Part of a small language model's weights.
Architecture: RMSNorm before each block, rotary positions, no biases in attention or MLP.
Training: a variant of Muon for these matrices, 132M tokens, 8082 steps.
Each number is 500 + 25 x the weight over its row's rms, rounded and kept within 0 to 999. Layers, rows and columns count from 0. Numbers have three digits each. The size before them is the row's rms in percent of the matrix's.

# layer 7 attention query, 128x128, rms 0.0411, rows 0-109, columns 96-127
033:508492516503436501514484522490474504466544451465484508464493464516522467487506492451463499477519
044:460499475528502529507542531487494479484524485483483494454511492505484483513478477526459556482470
043:495472471501474517466519495475556490456519502500463455513493478476476473506533498512481520515490
052:445493464508502494507510463495542486503519529516474479490521512511500523526507515529506522503527
054:486503483513498514506465513490465506443461473544474527514488481498500453535503505503434483529485
109:499464469501488494511495442497522512480523495525475517516555466497499459565478475504454481502503
074:547512551476502503513478540470479517557454501481484499479468476493493506460509490443483500489458
146:525508497506522495531503485489500499538480508482506531517470495470448529493520529440490531488509
155:507498497486538455467468467471502519486504497459501562494499488483499474474545479503565519482469
158:440510524481515488503488514498506508492520500517481505474518460470490550460488453522475474521546
167:513548459478490525499488482533486519486558489507475497542502493468468494509468469472527498504501
166:512473560534530509516503475542476545469511489507513478499537500545552512487497508530528466466498
164:515514495503512516533482459502526505494506496513490487500497514490515472501471507525483459499530
174:493495522504468495536515525475506551514497554482478451485500503491454482471524491489551552477541
159:476510511508485469496511466493484478519518554515507533535476523501519477513519508509487447495490
157:516490496513474507519512518469500492553504475516553524479531489494492511526515488515505517517534
048:512462436516498502480490472490507469468545532489541475499535501489495483506465493483537517524510
050:476490516513524497500484498499480497538517524513528535467489515493495524529529469481510509481534
057:470491431514504505483525496497529472468512525515495486506550524531505513518484502473500510521528
049:488509553505515495522492518519478509541483510511507557481494497487507538449476505518544470469501
070:491466455519503508513511448488545492491534507519472459491557492477503484585479496499475512523550
065:480505463515523502503541465519543469495549508477512458509523554455493543530502500516548535517573
154:510467484494490488513484454487524525495511507521481540504539452522499456537482475497448481481471
142:466519495490518477504471543478487507497485505487529546494465501547442517482546555504496512493509
161:510492484536537489474483479532448497531505487488529486479543463481494474486500523496494497469511
166:455488520475493467517549479499473531490516475530471505516461478507558537487525504519501500495518
171:505490458463532499481471491477494537549542501479532472468483510543479512523491492436500489504486
166:497460513521497516499515511527532514495467485524501505460503535463532495499495495475456527512469
157:513495497505489503570492472506516551504490517508498502473520509482440504490520539460480466506488
165:493475511492514498451489496510502527498518496499527483491484546518531551484528473502473435523542
159:500516504460518504549477530520523464486532532514496528455496507491476502557538494506525487545517
153:504495481470506495602510506489486503522537538508491470464485501452515535532508472506543482488463
055:432498516484532510447505529449480478523489468503459481503489522498500528500557536502505468500474
058:532562528518505492517469539491476480496467481466471469500490484489507535517497501549519485498502
062:427565499477501487507502514527496493512468489521476514446476525521495498489563507487509479500469
067:505525505505498506515471482510461499524531481457515493495507469477511472496501498503491539479501
074:489481502519504483528528517487494519506539473463522493495516465464502497524489539545508550518519
086:536475491535495503467471495497525480456502512522521485514519482494454500551486503500484539545512
080:529515544499521552468514531444488511488464481507518517507485473536526489505551469496538533518536
112:559480479481476527493533502526474493487470524489503514477493532498535506489488464487504485516482
102:501472494493521509502507479518520494479456509509460488468471489469506513506538469519540497511533
111:509467510494506498472505494503521493464507498534459511531457499457526452531498538489488515517508
102:463466448518469470501511555518467476487490511533481541530457493448509513502520490515492510497507
103:496433452509495563532505547514497509524481499497518482441509491509515493549491506459531477505487
111:484476504480541466496511468486529505494497478475444472516527512489562498486486502509518521487493
105:485523491504476482479503510490484511490465506489465501481490432534493487543517473493526500460455
104:518483531513518484524509466522498494481517540445508568496571539482512475493500517507549450472533
106:508503480519487494500467466514489480480475475516501500515474512467506497523492556511471480508559
055:506526515521476515508516550517469498482475501476473458473431485486506480518513529503523514477529
073:457460547501520437494525519491473475537498531528461524495458526526490497466485525501461516504495
063:503551570556529474519511466513469491502472517510472480474484515448498517500517512453489493491571
073:473520541465510458515520514506495495521468487508483507468459512508521538508518515491471473493453
078:493490502461477467471487484494479526550499511500501512495517469493536581502548527482491512490493
078:513510479533493498470493492538495527486503521457520469547547483491495517535514519531499493536527
091:527515523519515469480468541509509495512478527473486500490415533573502528457522486490496506489470
083:543498466494545510483500497511521517484485534465477534528529529493493451534470456466481472513542
107:506534470514471464535510503459466517550576497492490514523544469541525524498524507498518464499515
108:518533463483497510514484487504513470500532499499502561521484464498480510463478465491494500518516
115:528529523502482488484466520504547480511506490532473544461481501470522488492499505485521478491408
113:443527479502514468551484489516485501545475514509463481462451517487527496493483523452503486500476
103:496497539515467511527479505482533499487444528501447455501499512518499516503472498445501524491513
112:509478517510507526506496485499437530493484520534498488518462460489500469442455488513480503507456
115:532468506458497472468505513505455510487490494474472530508471450499522496509502473484516523476471
107:419491479505484477503513454481507525499518517503509479463503523515500533482536520513512518456531
067:481485528484471521505478507455464544500466482505559477507497486538480501439466513460470534523480
065:476500494531519499530481495468503525533519512496476548554443517496496480519473518507496505459501
073:470493497510506507534460529501511469530456499498481503494460451471496529484492539514510493509510
078:531477529524506528488506516497499473501448486504462509493470515508522476485510485500512508505532
079:549509567523504446544450524467524537544471498501461525462464475534522513449489513502507481478496
080:515506467439453501493518463530495466487513519531504475519458509501466518475514448504496478481511
089:528463490510486491502545483513537505458542486501551491534529472473471532545515483505534486511499
095:542478536471504461519514491549531496529483498511481509491493494502508490467476483475478480520525
106:524457478506524487491510467493506489507527513457548514482513498532498527516539485477494496465510
091:489497494513531536564514492492482500464498454526468483492473472473517497488502532505468490497539
093:500486497498527470490449498514507531515501513507489472491460520445508474495507514493485448462463
085:512451531493520480527497528494495509463492503535494473481451497505558500516512495469505497539501
084:502458490486509497524522469505511515519587507495504553490537493481476501488532488493503520509565
102:517506530456486502495487471534533496463515490521467510511498536486501462505509491501472513481507
083:509496475492463473486493507477515518474513502505476512500518511489516505469494495529526466497473
091:549470538509511527504514514515480527493501511508486438501522452560485526482445528484474483499474
066:489515469497486485476520517496509497507525498535540473472543514527443463499529484444532462537504
070:483519494473498477474504477518467506460490497509532509542516501532482568468502529498479496523485
069:519514509452470489527480540524495544549531502481539513506512519504518476455507482504499471494489
086:518505498539498500507492506494470520457530483480531514517520542464534485500519552522501488482535
082:539460476518542482489496470543509465454498515469495517521474511502487472520496505492502497517480
093:561497491504486524464506467481473510472465481470477547490489514539502483522472487495497509489502
100:496518560494524474517486514467496503527491484490504495483469513519534505451552532497559519477538
089:521497479481513558481489498499508472476524528457488555465510532495473460495455482493515494499472
083:464507518500482544550487505531519481559455475506474480495504476515512490524487549462495504504500
095:521466472521508518464505526503479482539450477534497517474478428480534513489506490495508502488505
085:460522521539510458521536463480492521515511547501474493488490536521525521480545524507497485492484
093:485503453472455495520512564468504511498488473473487462490512480503518528521544476503518516484466
083:484509481504492492488519472511497495499523483509510562497507482526480464468502557528507464486531
082:522499482491482507499477478556541516476527494510508550538540491490486496461531533485500525520503
092:500518479510458504563486507551555509529505509501495471455487487498545483451521476521480465523462
096:455490504494518463502502486533472493482485493480480528470461462489489483502519493504488512483489
066:498520509503508478519469491476474493548494514533484541545475468500488507486480503532532480487541
058:541469507507506498492528521525494500436546485517526480489524489514459471533466466464500530510459
070:502484430493497539505509459482504482518500502458478501515526521467502476497457493511524477509558
087:450512548497515465506499523458511542528481500500490482480474503509525527464520539519483500506525
080:509448476504455497503504477547475495532557521481502540484551507502524545494497490495508506495466
101:482538520469494451543499530461489531527476509531494484483489484502537517469515497488505523466476
107:532489475504482502501496483518510488465482519476516500533537479504498492562510469473502484495486
090:525500527515502502497514495426500491522466479479530536518505505502531524512498526512515525497556
092:478493514528518517542528521525475511477511525493517472469532489490492521530524517512516496479552
087:501478507513514534541505455500509484525494513477472499545548500536506504493529478446510507514510
083:477462480497548543489472482476475430458530531514515499532532490509455490474480504560492463495520
085:504504514492513487464495506538514525498483486460509480478490518496449496499483503500503496474483
077:520455462505501514495507515501503478548486492457482457512551485508504522476511529515510458507474
086:508539507504504483534515483502463508475545518492510501499500484507494502491420462524507514502526
# layer 7 attention key, 128x128, rms 0.0412, rows 0-108, columns 96-127
046:467509464487522495545494526523496482507497471536484517514507506472522514514528539450478495509485
037:477519518517506506501481508460509477495474528495496530508507525507494489518515509473507490521493
041:498539518487555477510483549494523516485498492501469515477489552510469487476522488477503511488485
053:519461498522490540475490477502487479473485491521542484520492486508493492539477497512493483533543
057:545451517493473473430532482499515511498493533473496512493516455485484495474483436509517490495466
105:548483513488463468424509474481534482484520510481512508489502461479471500520454467529483494524504
152:457510494522547553563489503514463520499466501530494472510512534501516479481536511476518508482491
133:503490477472472487501526438473505471487492524478526495457493478483492471514495482551478494510494
134:486531524504483460454519466465536507469472502486459531507501500456482514494509456474512458463498
152:500540493481533509460478501511502508512494496525495493482511468481467529508511442511510505494495
153:550493470519526461488511471525475512502494489535527542498503481504516468493492483519478511515553
143:494503506524491434508531474457490477466473499527539491497491473544480512516490477482503464499470
146:453488520511480515504519450553531514466511498508517530526456541520510470506489503488472492515546
155:516499475517511518444496499531504507494566503534460471506529511493533498494466471533507499479487
140:512533482499467534487486502494484504536509522540530464519519482471507521509538540495525485445512
146:502490519504457576491484485493501488525479489509508493493535482558507510555532497535464491486503
038:521495498488493488472503473470522547466504507502504498501506507515460500520494469493513505462524
045:527491520553454523472498468488494514482509504505496471500513474513485490512477493556538504516511
051:550476530528470497470522471518497494476497496512539478496505486521504461515487460522507493518528
045:484537474516511493527541510475501498529515507491509492527468495507525559532538544477502513481521
072:509490478533492539482502448506479488462484517503516485507504502468478470539500448513486478514517
084:495506468512508546512482444484475484464485502516521453503499522475481477540509479488474495500525
076:477452501522530499538514560518496526525456496505479559497507485544535491460519523502531482501500
130:503473462532502483519496524505476504514461488495471554508486497558548528514515507475505469474536
147:485442508511501491481500511535547477508474487481510540517502444503502530482482502530525465514545
151:471495493446494460492518487460494523512496479516467481463500524530556497521513477501505538470541
153:483459512496519468489510487548488510507507487472464496462511468556493526503483495474514509491493
152:455500504520517477495489456486500511497474560481524545519512451509511479507496539499493505443536
145:471504495481472489535533502511497525492510470497553503475503549525521515494503477531535513508489
147:554455522480567507499535478459513521510477504528503497517527520485506512525526504485502532501526
143:444518511512537532511487479496482503557505474455530514494533524493508450510486525522555470573532
140:472528515495478480501490470455515493519511497509483483458510512536533469490490470531538463505495
059:482520481449462493466497459487542490504505481519482512474491548496484490537510505489556505498463
067:534455487484502496477517497512557483484531517464520493469493484504474480483537494511510541507533
078:501502506534509522452529511446503502498540464443495530471499517482548497482490512497487487523482
078:493505471543508479487528489453449509500509510481497500522491466495492494515486526542503529533571
081:498534507541511492530520503468492516475475470513493490540473514527510502489533529484493516557555
096:493474472543529538470487482534530481493498514467525529506543485468499521491421472529512519540520
086:454490550536544533518472473451475506508516476495513498489518524481509497516481516478496549483575
093:515452502475507523504500504517539532455495496499541464518470470473511478501507513471500499490526
120:470525485506525488530520469513536451492481512493536484482503483514488496521494454535543516534526
124:521467508479500511484527500470507468476536492492550528506504537431471500526472534503535506547542
111:504502450478481534505493535534497504514525514522481535531492487472506492506514512515519515481538
113:481439499490487492537491525531491494467499493464510513488509507495501492494489530494572486537502
119:457511518498483427521529473451529493495493486508458514524525513468498507494513475508499525517522
114:473556524517491447487490474474485490504507515471477503496485474498474504535519472493501471451480
111:472482490517453519490499486546508508499515500518491485514512505507483484471488513492523461467508
111:513510505531497501510513495503460497479514532504531540554461505551470469545547525497461525560504
056:508472529523503483458515497488478545512481499515503507527490510475468497488496546482497434520474
065:487522477504500477545555512493459555522528454484469497505477496496527477531523499497509472485520
063:477494499459541474521547525490482492531483525469468485484514485505501489476522476464491517468514
066:506549535475508515531524521460480516501483446512466482475486498536493477522524536475478474483499
080:474525483560488480479487503507470496547501508553492487444458497535529465522518477470464508477488
080:512479510537490486481537476433513448466476487498513498505487502492433493517530499504497512566561
093:486488501456548493502505533447469487479442529499508509485483462507475496506506487467501476473513
112:511430500440526499513517474470512483459442494502527518515483491488504500506489503489528536502499
112:530462521505492484506507489484499479512450480562480532467490495534528521514496474497528503539487
110:482486502504498508493512500567492532488481482453500594505447489461511478485504495505458472476529
115:505530528491494463528531501479515496505517507509520513515499484467492503475498489486515485475453
121:455533491510500461536513479512492502535512512497504488485511502504492495486474531498520539510554
107:456546530516523501551458438489523512503465492475507476531488521501506475509488526457471532502474
123:512491480496515483505492506526437473519486526528491529523470521502501528461467478528517477472510
114:539508505445499490483520507483481493441487474490465451495484455512497536515492466479488501499461
114:454510477468470519489496512505536514490553499519513486466485551517519562517547487497530510496488
070:517519477533503499465530569548423489533504509478528528482510520493491462527502452463550494488551
076:531508494486527540528510493518539487506479516471476495489488517432518480520499525549473520485512
074:482493543509514534539473501517523468485503508492532518499456498528493506499493504485499529486493
084:505517515474492503538498556487497543529500522506502485515500485527527490471478494540480496478489
088:501477544453504487502500548492436483556494473562449498464517462483499487466527507465504495468471
098:508546439501492473497506503535496532468548506499470565490481533473534493494511476502496483511521
100:544470513504503495507525513485500510518533489474508507512452493464458458508529474525544524509487
090:492463499478505494518550494533513516493471525532426516525527477528549509495494504451492548557503
106:483505478485502503528519551473512469528500497488510530522491536559523496485482470501520493483519
094:476459550523472474476499491507447479500547508492445509461506550514528480512488502485496532496531
099:520491496549530500497467490482540488506553512519529473512511521479492497452527480510538536464515
098:493486522480521499510515449456464505473492488479506502481545461533488526453492499492505535488503
089:486472525503522472477491571533519491486493487514500493528516493468519514496522492482545478483501
102:530506498516523518513521526491494491512496505495526549534442534479500519515503527513522534478516
089:499509478464432458484492486471515505519501488546492456491516489524493539448523484495502512482484
095:473531474517494497470509520475498503508489506531480456469457501546494520501503524457516499489522
064:480522478489571548522497523497472466498463530492509515516524511448505557480567464529511488469504
060:501489471493553474496479493544502520512523558527500498528540530525474482480517492506516473520506
074:480508520493521495507480555474488494505483496493537464520471470496499501513457516537479497480471
084:532496504517485555471524540478479500452543501480535502499517530443506468534525505527528499478468
095:484527473511524521476504484538517515522535517474511513511534507444534511524552503534482507524509
090:542490495495460516491495517523494506512540490474520540531533516493535489517514505536488516528533
104:498525534475514503513506534498465499537437483522478497479447495533517517454514496486529509448461
107:530484501505544531478528485522552501465495522485500546512517549434458473506490480508502494507515
088:469478541471482487537531473466551491506509458449493491485504477488503448512452517487494520498479
094:522483508509498484512488534486505490485478509503517513558506484517535479503483520528475480477488
093:455562507498496475533494449496534512509496491508477453473510482482487545492524469460510508469493
092:493485550480454471481502520459490441530483497497493479480511496497513493496489513503478518514473
094:490487461526451494498497500543481479513495528514500540514467503497560510516480491487474441509513
080:487484495522457473484473494536493493464483506482502516481478485439502542481520510474466481499428
091:495502537507534458537483460550546538531478503500504496493511512502523458442495481534448518480477
106:465534492505514496512486461521506513462531508454506529528508475506491501482506464503515463483539
070:505496466548465498514487491501506500500514452514499534467517486530486526521507534506513529492521
074:465479495512452470483504548491505460464470524520489503511490508476502506527542513488500520482476
073:522490502496481521505493505515458528501479467521507510502542490498470465521493501485514500503499
106:525524496494523474503464491473464496515501488452478519496502520526509477423495469532500484523446
078:529480467520454477486530505503535516527519518481526495498532472516507518510573471471483461491506
090:490469486475550471528498508481477503523486482490470499494476498507489532436503508496494513498432
083:515470493484482458497512481525503473474502516507559497508480489506473518493492505492436539559501
094:479521507507486530475462477477479483492464490515468515504540483517519532550517544478475498513440
091:438506491527502516504480506469535559519497525501451468481459506519505499509474496478488513474472
083:450494478524551510482432467537522484501521506497470513463512464482559481543522523483469501529477
096:506525520526511493504515517514499480505456486455495511531504538443507499484455502515533499496496
084:504503462523475532517495499502532564486517534540481470493510554507514529505513482487469496458496
080:495487493519476505518487524477519511519448474512454475522530481521574477464518554482486519532491
# layer 7 attention value, 128x128, rms 0.0412, rows 0-95, columns 96-127
147:491493467477516538512527513489486492496543526502500488484508498534509465568456495486485484494480
143:494507482492493529443487482527469496483515442498530471462506493516488489476511529518517504468520
146:443491497496495534477476464454482523477491475459559514532492495501508508511523451482498525495477
152:487488486547499492478465467502495511505483489503520470510535477500482519528482509464519496461497
145:475501504472495519520534482508435503503533524522507488487525459460515504515474493492540533496541
145:497525516523473455529441464516500496453474476521486476513543465498501533498466497513475496498503
136:484485473502487499502517449479502511545470539506489493515482487546483463514492524525519491515492
154:530504492485487500501496514510488525520488525457485477480506534506487483471475499495503479545542
153:504498465489477505496497489482511503523523504523540497488465498492535445507464495528475472441496
146:479447461469519492526481504526443444454522491509476469515484478521505467470485471487488472514526
147:466477545499495493538485465521487540474471510550529534494532492495511479473530488532489455488508
138:456518513490457537492515502468513447478485536495515514499449503496501512491501461467482458542509
152:526498542485505510508497499476509495475508528512478515467468513508448522503493575455541551489500
141:512513524508463469447475490507464516480485531489511486514455527502482496484486511490526493448485
151:503489499485486509506527499501547500534548507520511504495532502494502497480547492517485536500508
148:498505527495492529459465500484492498497479519505452499506528482538544460511546481454503555521496
145:479545552443490507487523477558509531463526538533481495502499478484515537538533468466490484564485
145:500467503505492504519541466510489516494506484495477480501454524463508530525519528483542500483507
146:499516475493508491445472496501492522492466490545522534492503514575482475558491496485486502483486
147:516491447453529494523534452496508520533495520498521535502465521499502526496502530461488489514478
147:554517504465470507512436440494490506564545516474506528533484455527479522466483542456541459512518
145:436491512476491493499462575491482536545514462535518481537532494460506539501487482488499493504490
147:512497514539497496569540502526507525497502486491506457506486494507443441482506500452507521502480
143:480506511484471544553485502500531529441500528506469509558501476540442521473527500519509515490531
140:502481554515477527471541464523480530520475497550505495488526506502494486539494495501501461518497
143:510505501447443477526487484554473472512477459496508513496472491497473480505556518497482534531500
146:494496493510471504462523540521498508495524488527483530485499511536504507455470558490456503506494
147:498495507490470521485509480506503518501495495489473494518548503537509487463486511514500491445527
142:453546494470494478484496522525471494497513525490565476476506470492504520495506520470501514451534
151:503504461507502495532478495516490452511482485465491464523515485499481507554495521501499499476498
147:510536475505569506482499514496485503502497432524508500472525526525461488495532480520509472506488
140:516496518478553484481514508503465470507480498472509489513461499497503514483497489534457492526519
075:449468521517491499471514509531460505519502492573503474506504506472529510474496515479533511498505
073:501528530523472494549457501515504482476487491467514477460482479474500489493548499498542491522515
073:507491491461501546472524520534508473502474555526536508492466503488464510502512510507460473548474
074:451456501516475468539511506513504495529485547505540489467521525445516506509471478499463532554534
075:518522476478522565502491468477486523503466496509472501509513490523513520472462498499493424518476
073:475534521523503506464506546506473506499495503475450515526450469491467479518524444539492516520476
078:486519505544511520509465506486458523485508473479528469467553474473538456502477513523539501509466
072:473519520478470525493502467513473479559476473467531463512494508488459541499489505458498485493464
075:479507494533508482506531518481514501487496498494465512518516495466509534465501494485530468510505
070:507516503481475507505441443508487493561509489483464500506514541526493478504524516537511500512514
079:483504521487472499494499498500500482509490457502503482498491485509469519526559517478509490521484
076:462471487512511460477458522477491479502516524492481487514451454498513457504570503463499506509503
066:514488522560530508502501488483493471504475477467477530506488533496531474495495540524542498517467
075:462485541528450539498434506484472490454498546520492501465455488458502451471519498496501496508516
072:486527513519475502509522481487484512498510498485458524529489544493515465493518576491548494517470
067:532543487439539488501484510512543494528519564511513525511500520501498496485532489505488540511517
067:476503506487451536543514478505504532524542500495511522541503491451490474483532520485498489518464
078:503460465488526518507527489507517510501473511488504506516509497509508516518485516497509495519487
080:508453557504483509504506479460507509538487485467485521509483457488477457485486513504459491477478
071:505526514470494487463475489499547485493504484457490475488505474524499487475470508503448493541539
071:490508520483535499547500516499512481473495517491515461477522555507500511521508484468481508497479
073:504493480486520517535475467510496490518510520491492568525480504494479545533497502477544508483475
079:480490534462510487509516460528490482513516518502543480490556500525465485528448511482506488489494
073:493503484509494491482516525517553531480558508488485525513496512505495494502486530509509479513491
071:481452552510519523474526538479508548450553467524482518503499491502535466507508502505481511507520
074:524479457476518510505473479508486504498516493509521559440525519516485488519531491471505502487483
076:517570474553465500497495508522506501482541488532466507537506505511488505480505482536483496463522
072:484491480481482519502469475457510498483459516471537506499490538459513484480499491517508517505509
077:487510479536521540481494524480517494535501529523441502487544516505508469507521475512507505535477
070:493489497500543493501506499490512509436481510519443501489491465456510529486505539542499512474557
070:470514507534487445496518505552491487509452496479515477465484481490521444516545446520491488539484
073:517497488476520496462483478452488497482471488521489500527467521505470483464475510494484492507553
079:521508506514507460522449517462531488535508498471497437520503498493478478454489496511476495491546
078:503484526490541496491457533486452512468527492465508463515537470494488506512493484498505478502487
077:501509518530484514495500536476553455498503553481467543488417522453506493485513536469540498490520
077:521497443530478489438515479463516465489484467492463504468487531542490471504521547511495461502493
083:539494515495519485489493478474472497498501460495501486467511512501473447503460554527539517464504
076:493541524506514523528494525534511499468533504518478475474514482486486535476502534463470533470503
075:469511473493548495510523481467484491494487478517507530465533477485483497516521521502477469511492
079:485540546497504456487502524513482524547499479512472473504494482502461527481507549484486511492527
069:486491499505501505519506456542509499505489505467476510514523462504484488483507491557479478484513
084:508491470537441513494535521494495478563527506465495529493488484493534527502497526503496472471518
077:493526476503511479527520518505536440483525487485520495489536513543459473493535503507503510484485
080:523500486477544509513519496503477475508467479498517510462502496463485554504515528521455496465492
079:503501493531452466505513494534483518471458526464474526526530512504576497519450484488454500482499
072:467463539445453473464505456507461457472502488516483487484515498474489549485531526493506493510503
085:518458494466536476480519526499487519548507489523502485492509485492496516511496494483449523511468
076:497525555488502524510501502519543504480529518477520513460460465500488483529493502482480502460493
080:497490453474514477489469504440534477509519521553487555538483502513523507474462479514500532492471
076:490520475492497496508551511510511510552480503492546468455484485461520475517472496481518514520484
077:548499530549526533504475485486508512512474490542435545482507510514487464540523525521519469484479
083:478491487496534497494488474489489468521480542509515526515447508500541501519504500488488515542507
077:499502517520490488484487524510518492520501475517510477501435506493493512474517499513509485533500
074:503458507509562505520457479467511520490496513472525516515498536472448519473512502542509481462508
075:481512440502538545482495489455490517508530499471507502511460479497546445498519496520480504464496
070:482486509521456472538516494471474464514493496544448491526519511449471488536466529520513497473469
072:495468476490464465543491483539500491492481467486501489509496491529490475506489520519488490531485
079:527512485491522473479485543476524515479497480503458522496524529511502500509497484506553553565511
082:507506511495521469519494496526523529526485544488477506489495458481548496472490488478456480536507
074:476513503483458527529478489464485486486501515496472529525511470517498472530511464518469513489518
075:469516486508515490473466476499512480518533515488506496529505483530491479530518541426557511505488
078:535473506497527507493540449538473517506506507511545514490496508517528491434498501505529507501494
078:522476515440514525519502510468450517506535491501483496499531519501501481490503456519442480552482
078:516458485526533526498522488512508509513521510554542536484512505490486510498491495551509554470473
# layer 7 attention output (transposed), 128x128, rms 0.0513, rows 0-95, columns 96-127
155:498477543491498514499507489475470567509520472497488523534522527489503522506537505508537507484509
143:479491451507533524448510489435506486510510528502524490478475516495511491465494515541449536494493
146:474502509475515486483475496503508509493470484523508549478489505514513516520491433498506526452495
155:463463507532509523539465545529495553486489463529515508461492479432499473493499478518518499516529
146:518486477488475525534511489503478457464483490503538500513500470542500483479484491501501534468496
150:483494475526528509489486462495544465441512506504507510480521505549446496488543499483497527521522
137:525531501461525466530494488502532492490491477501472504482491469482485476503531489491487505496500
158:449491529443476499505526459483487499492476508536535519475524528477493501476483468534531472564528
157:459510461443495473534530481531523446515512455534501493445496498508487460495479521450497481507487
151:500498522490502480521491492502491507440492494517491518531494444509529523418498532497492496528491
152:429497522479511516490515545532496478491498505490510509469501536497564469527475531528530486544498
144:495457501501497448508509519459508490491489536471478503512489508483506504528487497525507558522473
159:503506516525524468524488518515524495491558480538538515485488546506493496503479523514500529500479
145:482482523495498463492495489510483458509529532512533492506477504538493566534478487490512512492511
158:539487510504471489485495477458551515508495514497521500475554500492495488484479522479502467482479
151:498486489539473510541506533523444484487457447462469491491496499500479491474492502468509549517496
147:507517596503474476524514485490526485496490489516504486513515528478530497522553527474497494512505
146:428509483490501539499482468479484502476505540475478487542503525484548552465534511486488507477512
144:488482526490493484500464512532519513518472525514507523488474537565474505496500504470491468517518
154:512525486509560540509505497545474482513494476494485540536518515494512472453484566535518506480531
155:511488482498555509512513498537513504519479533509543530543464524468504501478490526485541488492475
147:459498507534467489511493477467540500504503495498538505569467483504530483481504473498495504511494
156:488481511486489492541504496499481522519538531461520473531501512505513458479539484502503493483482
145:526495529511508501520470480539512459513471473482520546504491509513522500515489525465513504545473
139:493508496519517505465522486508476525493473497514494510496457489542492480536505522476506510504513
144:477476504479499427452506533547487504522523446511474493507533516498502474495504509510481511533507
148:470490464507442519493514509478501459509503481522506507500552472513481524509517493499500492518489
151:527498488520459535504483475533488495511440499508507486512529548530494474517497495506513490489516
143:510483474527463457490518494496517531538541504489492529454525508519519479480501519461524512473492
155:514521490444499484530497482526507509487519494442505489526474569477520494512516478465516505500511
147:500508495486530482438477499493497517503528522535489497538496519466513510491506424472463482506502
147:516511509519452540453513491525474517472520514441516506514500488518510503510480501470490526458501
066:554510522474524547507485496500497497512511483498488549497448524496480574513495515502496520522522
067:513513488553494511459509523474477491480447516496519526517513540497516514499477533532475549484516
073:467530501533479502474454438492487523468508502467458518524500497523478448504509505500497526434487
075:499522484498482499481492474492487507490509488543477501477473456569510549525527464485510471497486
074:495499535489479457471477555465517525527528504487493511485473505485493478514469539520451552503505
071:443488480506496482539472512551485470500499482478513484504526534538499504482473535496494481499543
075:530522500502466477536438552532523438536513533485495529464473506506523526511520515488478465495526
071:549471504515539492465521523486502500490533523474478517495477513500525482511471521495498563487459
068:515493482464492501479441497518482493511541493528514512516509553511524501459504537550466529479484
072:486521498506509475521508514475505493473499506500519484508529474534485548483514478498477482476498
073:536534519503500505490457513505466445499506517544481458529489492464464481501479496507501497523502
075:477499438504456521500510510518440510524477513477501522491553482498525540477484513508481479486516
064:549524487542454480493520474509532484478491533540513508532560492495495433499500448481487494523517
074:490511497481526498543479473526484521495435504506515525529526477507519499495512524499497500527511
069:525471500514474505454489524544510478471522497490526437491526492495506507477505504504483499543462
070:430491469550518498562518448467482458497519497516491487464467469553472497506498475496541489474487
064:527449463471509456468533534471481478482498529493540457510502477536501508531462489468508492539501
076:534522537488473486528496508483485480530492439482450516499526501532484459561501491500517530512500
074:469515498471447525517530489515551491523508530488529499468521510505474520507507510475506487496534
069:509538470463491499496512526500503525499531497561508462500467483502525493498477472514505439481490
071:511510502480480482476500427482551532514510511520486506499480468537521500508458500512502502513436
070:518514517502538507523524454480506504505559538484490455510485500479466485511537442524408476497481
078:467467452546478467520510481487490521476499480490494513521453476485485538491487493507478485516532
071:533530488515512477513490497492455505523493544510510500519524489549488458506495492494530444487474
065:514557455492497524512492531455543483471537519447479536481544491493474484486516518497505482510520
072:532476498511513514515469503539487455482492476492482527511473521473510499488508482537466515507506
073:536505541466519472462504508484455530493481491495522464536490480484482486507510494515524471472490
070:489525472500497496489492498538497547509511461505494518499520451480502521507516460464521517477541
077:541463467515520436486522552498509475481519490476570470500493478456493470497516502484453492531523
078:472542528506495500498436490494513517537459504499445472491507500546480527483509508457530487473520
067:495462473494500542509496523512514498512474561492507484527521469446512509515551506489519470484483
073:460525449504471467483522519524517479541524484521504477440510509557497542507470490530513528482470
071:534528516557514517539479475485482498486462516506462495504544500509473515467498500458484483484506
072:527484498494470538502496468528549442516542506510492500475469476499508478518474487529446511491456
075:515480462466484509493538478516438537478509453546508532545517489514523510490499468500489495523531
068:443504532551522484544508498513495501497492512489493510498462479553487523471465509507510510522512
079:516482537489526518459459486480528475486464539466462474486497482501528493538497456527507531476522
075:512513519479524497527488475505505488496464529533462533546498484510478480525524521444505523504540
073:476496522487481481513503475507501502486491470477523485471501529505468492479485478490484506507474
076:489509483477531460521525514498476478488452517485487490488483465516485517502491506473491479468525
064:510515481541487457480490478476529554489492507498505454503496508501481491483511492500517530511465
076:496468589507485432515527522460492524496515528528520467531481495498516498549530502475505481526476
076:479516450474508508510485552468502516487480456493485480478476519558528498526509462490525538523483
076:533500504516464428509519529528487487504523480459506472464555489514475485486546498472525490529499
074:530498502490545481495484483477529533467550490528542507530518512453526501477459496494464517526441
071:457497497508538507529491572521431574520540512510497461504490515499546536520503477504506468503465
076:498491485533546444427520540513510457469511478543501486500457468521483475505495500518537502518495
073:510461490487509450449496486501483514484506515520489540518480472481467525474514462517482468519563
075:486514506515512496471554519527486514526486493438505487474533513504478492499519440498529485519528
073:534514482514510488480511527466526459485507485548495539493523491478477530555490467507502504501444
071:521496520489470493506486477530456491529491466512515500491546509530517506481501511481524545500519
074:459485510519500521541469497467505529508529503523540475507535532481512524513527472493494514470539
077:506506487500496467504502521528516534514454483527474527515498501533534492489516505495503474487480
068:523454487532481458509521529489492485488540464504474458444519511516464491465499513509516495523528
073:469535527481453448488533503468516465531527476509493491510462533470476494538506496536472550481526
070:529498522473532516478533536539494471532460493490563493511470535519529508486501483538461506493514
070:510473475544514513511495494510515482480512523513514476516519501485512525525494509510492505518462
075:546485518484513466524537475483483511485534531467502555474510477531505454519492474518505502468467
082:475504491518524467484491488506518490497513502524466483552511527484508530524509472544495518437448
069:501465468512506523482500520467513523463516535479470450523489558516500496484486537526514536495512
075:459515486499484492456509465476499510494501542529501478520514466525532515488499521527485507463507
078:516484488527486492477495503546506517488525510509480482524506485527466520529493494498491486476487
073:505531475517459483473466526535519515505493472452507486466478512501520488491452518501533487487518
072:505482521474495502514511481553469487461495506449490501504490505502512526502496464489476523516521